{"d_model": 448, "qk_norm": true, "init": "uniform", "init_std_qkv": 0.0164, "optimizer": "muon_variant", "batch_tokens": [16384, 32768, 49152], "doc_mask": true}
Each number is 128 + 24 x the weight over its row's rms, rounded and kept within 0 to 255. Layers, rows and columns count from 0. The size above them is the row's rms in percent of the matrix's.

# layer 3 MLP up, 1472x448, rms 0.073, rows 495-513, columns 392-447
size [101  96  95  95 101 101  95  99  99  94  94 104  96  99  99  98  96 101  96]
[[134 133 158 118 157 173 116 162 111 123  82 107 130 110 157  77  97 134 145 150 126 100 111 123  85 143  89 113 101 148 138 143 142 126 105 150 121 140 132 162 160 125 134 110 119 105 112 133  63  73 157 171 166 127 119  84]
 [133  95 140  60 176 146 106 116 124 156 131 105 103 102 110 124 125 130 112 139 138 116 179 127  87 178 105  94 115 134  94 113 197 113 156 113 130 161 152 119 131 102 173 144  37 159 150 125 136 149 106 131 157 157 112 145]
 [104 144 121  82 111 157 137 135 180 133 150 167 133 114 149 131 148 121 137 122 155 105 120 169 113 130 135 143  94 131 105 106  89  65  95 134 130 121 170  96 119 181 124 116 148 137 112 133 152 117 108 143 130 135 117 115]
 [122  95 134 133 127 114 100 123 136 133 139 151  87 136  99 145 126 165 114 135 153 154 137 127 133 126 119 112 117 123 117 102 143 118 145 157 187 167 187 112 165 139 149 131 116 108 155 129 140 130 141 123 126  98 150 117]
 [101 123 117  93 167 146  99 125 121 139 148 181 140 114 143 180 115 132 137 155 105 130 151 103 164  77 131 120 121  95 144  84 104 127 118  90 117 114 118 135 137  80 131 149 127 137 124 117  91 101 131 139 118 157 129 118]
 [134 179 103 104 152  94 129 163 140 138 124 153 138 128 127 156 143  88 130 130 122 177  93  98 147  97 132 139 117 172 132 116 142 139 130 132 114 104 132 126 112 154  93 113 140 110 126  88 138 118 128 144 139 130 126 136]
 [108  76 107 161 117 128 117  94 121 123 133 110 132 160 105 132 164 145 117 126 124 132 164 127 116 131 135 136  90 123 103 119  99 140 136 144 139 161 119  77  78 138 146 137 123 178 147 118 157 138 114 129 129 125 121  95]
 [153 167 132 144 110 149 149 143 139 128 142 124 148 140 168 125  97 150 150 150 185  89 134 138 170 113 137 164 145 129 175 105 141 109 159 100 132 111 108 135 158 144 146 140 137 146 147 132 132 136 136 180 126 146  74 102]
 [110 141 104 132 126 162 137 122 116 116 156 122 164 134  89 149 102 134 117 149 132 159 138 119 111 179 130 113 138 132 140 104 146 115 169 139 113 118 103 121 111 115  99 111 115 143  77 118  66 126 103 141 117 133 100 138]
 [147  99 127 154 123 162 161 121 121 117 109 139 132 116 129 150 124 154 127 118 160  85 111 136 114 179 137 178 142 109 147 101 118 134 104 102 129 155 169 106 109 139 157 153 101 109  93 102 133 145 131 128  73 159 118 181]
 [108 130 135 111 154 128 125 106 122 142 150 124 129  90 131 106 151 140 154 141 140 128 158 108  99 122 131 155 109  90 145 125 139 180 105 106 129 156  95  98 130 169 138 133 157  83 142 120  88 104 150 114  84 120 118 119]
 [115  95 146 108 101 156 123 154 146 158  98  56 103 135 128  91 145 103  63  79 146 147 136  92  85 143 113 121 125 136 138 113 150 116 183 130 111 103 112 148 110 109 158  91 154 189 104 140 105 138 129  81 130 139 114 115]
 [ 89 160 109 147 114 133 133 129 118 114 166 198 145 155 200 144 132 101 190 118 124 109 145  88  96 127 123 137 154 155 104 129 123 119 161 139 127 105 108 134 118  82 153 121 121 140 102 125 120 132  96 119 146 178 166 114]
 [107 126  99 126 123 128 121 116 116 117  88 120 136 119 133 200  93 105 131 173 121 145 104  96 132 117 121  90 140 120 132 115 168 129 124 142 108 138 132 160 151  93 147 162 127 124 105  98  84 112 160 189 143 123 185 144]
 [178 108 136 159 125 109 123  70 124 107 106 123 128  81 141 108 113  90 184 120 120 135 114 129 113  93 135 155 175  96 109 172 125 131 150 148 150 112 185 104 115 197 132 143 127 154 123 128 151 158  80 173 144 126 108 172]
 [106 126 172 134 116 139 116  80 120 119 103  96 119 162 126  77 169 131 157 144 115 117 132 129 105 118 124  75 144 112 182 122 120 126 130 112 108 117 125 112 117  90 139 173 120  71 104 122  98 118 100 128  95 153 110 136]
 [114 156 160 132 128 101 162 128 157 116 119 136 111 164  92  80 133 134 138 146 161  75 108 160 128 136 161 138 105 141 154 174  96 106 118 172 121 131 134 101 155 151 118 164 164 133 121  94 129 135 140 120 115 146 126  81]
 [111 100 114 103 110 144 140 168 139 135 105 141  99 116 142 148 122 123 148 143 159 158 149 151 101 169 102 142 169 118 163 133 156 104 137 103 141 135 132 114 114 152 131 162 108 141 111 122 127 157 122 101 109 140 169 123]
 [131  52 163 139 141 105 149 146 127  93 156 145 100 138 162 102 120 121 148 125 148 130 109 115 143 117 173 156 130 129 157 152  99 143 115 102 134 117 132 113 170 114 141  97 135 123 117 122  94 117  74 132 128 146 104 171]]
# layer 3 MLP down (transposed), 1472x448, rms 0.0266, rows 495-513, columns 392-447
size [101 100 109 102  98 101 101 100 102  98  91 103  99  98 102  96  97 106  99]
[[131 112 118 132 127 161 152 137 157 137 104 107  88  94 131 113 173 110 119 154 113 147 155 129 122 128 155 145 125  79 153 112 153 112 125  99 105 118  97 126 115 182 159 147  87 148 152 140 122 136 120 121 123 162  86 143]
 [151 136 146 141 140 135 134 136 118 121 134 150 113 121 183 149  93 167 124  87 151 123 168 122 131 127 163 196 137  71 147  93 138 169 118  92 109 132 119 143 129  99 101  91 117 143 101 106 140  94 147 111  90 134  95 107]
 [152 121 135 148 150 141 102 148  95 132 130 120 103 113  68  84 152 119 155 115 141 137 114 147 116 152 148 135 159 122 110 126 136 126 105 166 138 152 194 174 134 117 168 146 102 104 126 122 146 107 129 129 146 152  82 124]
 [ 86 147 151 106 146 114 108 142 115 141 113 172 117 105 140  85 156 118 156  98 116 126 116 139 138 112 122 118 144 130 140 141  98 130 158 131 111 119 109 165 128 132 116 133 153 108 122 130  93  97 138 124 133 107 102 143]
 [103 102 128 142 122 132 124 123 123 151 116 115 171 117 100 140 144 132 132 112 145 183 123 147 104 125 145 116 144 119 134 139 141 102 145 128  68 148 157 134 154  63 132 100 159 118 119 121  93 128 129  68  86 119  91 168]
 [118  85 128 107 120 117 132 103 129 107 128 124 156 176 148 102 167 129 115 140 145 133 146 156 108 109 149 129 150 123 161 126 173 113 157 125 102 115 122 130 124 144 123 157 126 124 130 140 139 160 112 139 120 146 153 113]
 [123 137 115 154  84 131 115 145 102 115 135 150 113 137 140 156 173  88  96 156 133 122 101 157 131 164 130 159 115 107 169  87 133 110 151 124 134 153 148 123 103 124 136 131 142  98 153 168 143 119 154 153 102 126 134  99]
 [161 117 128 159 126 164 161 140 127  78 133 117 129 124 139 150 112 145 145 126 171 145 123 125 117  74 100 140 163 143 140 147 110 139 123 168 156 127 127 127 134 143 134 112 144 116 132  96 131 125 135 130 145 126 108 156]
 [105 152 115 111 138 131 133 157 103 139 110 140 135 158 148 128 100 121 102 116 119 168 163 162 101 144 157 142 156 125 132 116 172 100 126 155 113 103 138 140 122 102  70 162 104 145 129 125 130 119 123 150 164  75  82 170]
 [127 115 135 130 158 134 142 105 157 152 119 131 126 155 130 147 103 141 111 132 108 130 106 120 133 171 154 108 141 123 167 137 134 105 119 127 122 116 138 145 103 163 129 170 110 128 116 101 179 139 111 145 144 156 180 129]
 [113 146 164 165 124 129 160 127 114 129 131 143 140 112 147 161 163 110 131 126 135 136  83 136 134 132 159 119  93 117 114 148 152 109 150 177 140 114 132 121 142 146 106  60 105 110 103 117 131 146 136 142 121 144 135 107]
 [129 155 125 136 100 115 173 166 126 139 114 166 131 103 119 141 125 100 103 143 121 173 110 175 133 131 122 190 115 130 131 147 106 136 131 138 136 132 162 129 146 165 120 138 158  97 170 141 144 159 134  92 115 118  98 129]
 [123 117 129 109  69 104  97 131 142 119 160 116 125 104 159 116 124 164 114 118 148 124 143 113 144 115  93 106 202 138 142 128 142 108 106  83 165 130  90 146 111 120 118 109 125 140 175  89 149 115 116 113 165 122 127 138]
 [124 111 146  81 129 102 146  88 151 118 133 103 172 113  87 141 119 122 123 122 102 137 150 147 146 163 129 139  94 125  73 102  93 160 147 125  83 114 139 120 142 144 128 120 163 132 135 110  67 126 176 117 124 100 147  95]
 [126 101 135 111 116 143 103  91 119 138 113 125 111 150 117 113 130 134  91 120 152 137  87 105 115 133 156 100 136 146 127  98  76 114 155 146 143 143  60 152 100 148 176 148 196 116  84 133 167 123 118 116 112 148 103 124]
 [115 106 120  92 163 103 126 113 106 102 157 121  95 125 149 105 101  90 135 165 124 119 110 124 128 130 112 128 143 150 140 125 110 106 106 109 116 161  98 135 145 123 114  93  91 196 118 117 166 148 137 104 139 128 131 132]
 [132 134 151 141 178  86 119 113 148 122 158 103 112 146 130 105 182 157  97  81 133  93 127 151 132 124 119 136 110 162 128 114 135 153 113 130 155 121 123 100 127 194 162 153 127  88 132 105 106 121 171 130 101 134 108 112]
 [122  90 125  97 109 138 139  88 135 102 148 163 135 119 130 151 110 134  94 102  73 128 136  96 137  88 154 141 109 132 148 133 105  83 134 112 145 121 163 148  98 157 120 134 123  95 139 148 132 122 109 140 117 115 136 110]
 [ 90 132 106  90 137 170 119  68 118 112 134 138 139 115 142 131 149 141 148 131 125 155 179  91 119  89 125 142 146 130  95 117 130 159 148 139 185  92 167 133 123 116 144 134 106  93 138  74 177 115 104 133  95 101 128 150]]
# layer 3 MLP gate, 1472x448, rms 0.0699, rows 496-513, columns 392-447
size [ 99  88 103  98  99  98 107  99  95  93 101  94  97  99  97 102 105  98]
[[138 180 138 116 114 130 156 117 149 102 178  62 127  80 170 129 150 133 108 128 134 109 141 117 161 119 111 140 165  86  86 127 110 179 138 133 118 133 141 140 152  99  78 101 152 106 155  83 139 159 139 119  87 103 135 103]
 [ 84 164 124  99 116 147 193 131 152 125 148 127 143 100 147 167 150 160 110 148 112 141 121 146  94 148 105 161 113 145 149 152  86  87 115 135 124 147 126 102 135 145 156 131 161 135 120  95 128 134 148 127 143 111 118 115]
 [151 128  99 125 114 168 139 147 162 119 128 107 167 102 150 167 135 104 125 108 125 135 160 168 107  97 152 122 101 144 161 135 176 147 112 115 109 103 107 136 139 153 110 120 172 128 107 120 115 102 118 113 104 142 122 139]
 [140 108 100 101 128 146 133 158 141 164  99 153 112 115 132 109 178 118 110 146 129 138 115 137 107 135 129  88 164 125 137  82 124 173 153  93 139 159 116 143 143  95 174 121 119 150 107 121 121 147 125 136  89 135 145 139]
 [157 118 118 114 129  81 124 139 125 108 146 157 123 128  87 135 128 123 143  87 100 151 101 104  96  88 126 117 102 124 163 166  83  89 106  79 130  76 144 144 112 112 101 129 155  78 106  92 154 149  94  78 126  92 115 123]
 [142 114 151 123 121 159 150 172 128 131 127 106 140 120 140 121 129 111 163 167 173 157  95 142 168  62 132 154 153 151 149 122 117 141 120 132 160 124 152 153 144 131 118 127 143 103 117 130 117 120 168  96 148 143 159  99]
 [137 123 107 104 152 101 160 118 113 108  87 123 177 138 110 121  93 119 100 117 140 168 127  97 145 142 128 116 118 121 125  64 161 130 162 129 103 123 157 130 101 168 122 154 138 113 103  69  94  88 127 177 132 124 146 129]
 [138 160 151 129 131 113 116 105 126 110  82 107 104  93 153 145 126 127 170 166 111  94 120 120 136 111  92 112  61 124 123 148 130 135 147 110 133 122 145 137 126 111 175  98 151 119 132 116 140 141 167 127 137 138  90 119]
 [127 143  92 104 146 121 127 128 128 127 123 107  93  88 151 151 121 123 144 155 165 121 125 129 132 121  69  96 159 135 181 169 128 102 165 131 187 128 137 120 142 106  98 125 108  93 128 152 153 127 117 105 114 106 104 125]
 [ 71 135 103  99 160 146 169 132 174 135 109 150 144 100 127 135 142 135 124  97 135 110 149 146 117 116  86  59 140 153 114 124  92  91 123 108 128 116 155 163 173  81 141 154 152 155  97 129 162 165 148 115  96 113 140 148]
 [136 113 127 129 138 104 162 107 145 157 133 138 138  89 151 146 148 123 137 128 109 128  91 143 167 103 112 107 157 130 129 162 125 153 103 132 143 115 138 107 175 108 138 146  77 108 117 162  92 121 140  98 129 126 116 115]
 [153  78  97 122 119 148 155  83 119 107 132 154 138 171 144 127 140 121 137 138 122 130 120  81 125 165  79 151  91 149 118 134  87 132 152 158 145 125  66 174 131 146 157 108 138 138 159 112 129 123 144 167 121 151 131  94]
 [127 141 108 163 131 166 118  94 121 146  97 119 102 125 122 113 130  91 105 201 102 123 129 105 165 122 105 117 120  95 118 100 130 122 132 175 133 114  93 123  95 116 134 122 115 104  93 133 103  74 107 121 154 106 178 139]
 [117 140 140  87 117 103  94 130 116 131 100 123 106 114 161 116 100 124 111 136 145  80 148 110  78 112 145  89 131 131 142 163  97 140 107 101 140 133 121  95  98 141 127 134 110 117 105 131 105 140  75 136 158 105  92 140]
 [123 156 106 131 122 146 135 183 150 123 142  75 139  90  93 154 103 116 121 148 145  79 146 122 131 141 157 152 124 118 129 123 138 118 126 142 142 186 136 146 126 124 162  92 114  96 147 138 140 102 116 161 147 142 152 111]
 [ 97 125 169  96 122 149 107 151  86  92 140 104 149 144 123 162 119 158  96 112 119 143 108 119  99 129  82 125 161 127 141 132 137 106 161 122 155 135 139 110 124 159 122 119 114 146 123 124 103 107 105 121 130 154 147 146]
 [ 96 150 147 142 142 114 115  96 113 136 181  95 121 163 161 159 125 167  96 114 109 128 107 136 128 136 110 135 123 141 147 135 131 146 141 150 150  94 143 142 129 136 129 143 143 112 108 135 117 132 135 115 121 111 146 145]
 [129 134 117  90 149 100 154 169 120 165 132 112 146 147 177 131 127 129 147 114 109 118 118 141 139 151 173 115 145 115  95 133  82 126 104 160 173 127 146 109 110 158 103 108 135 114 115 134  92 117  83 102 155 142  68 126]]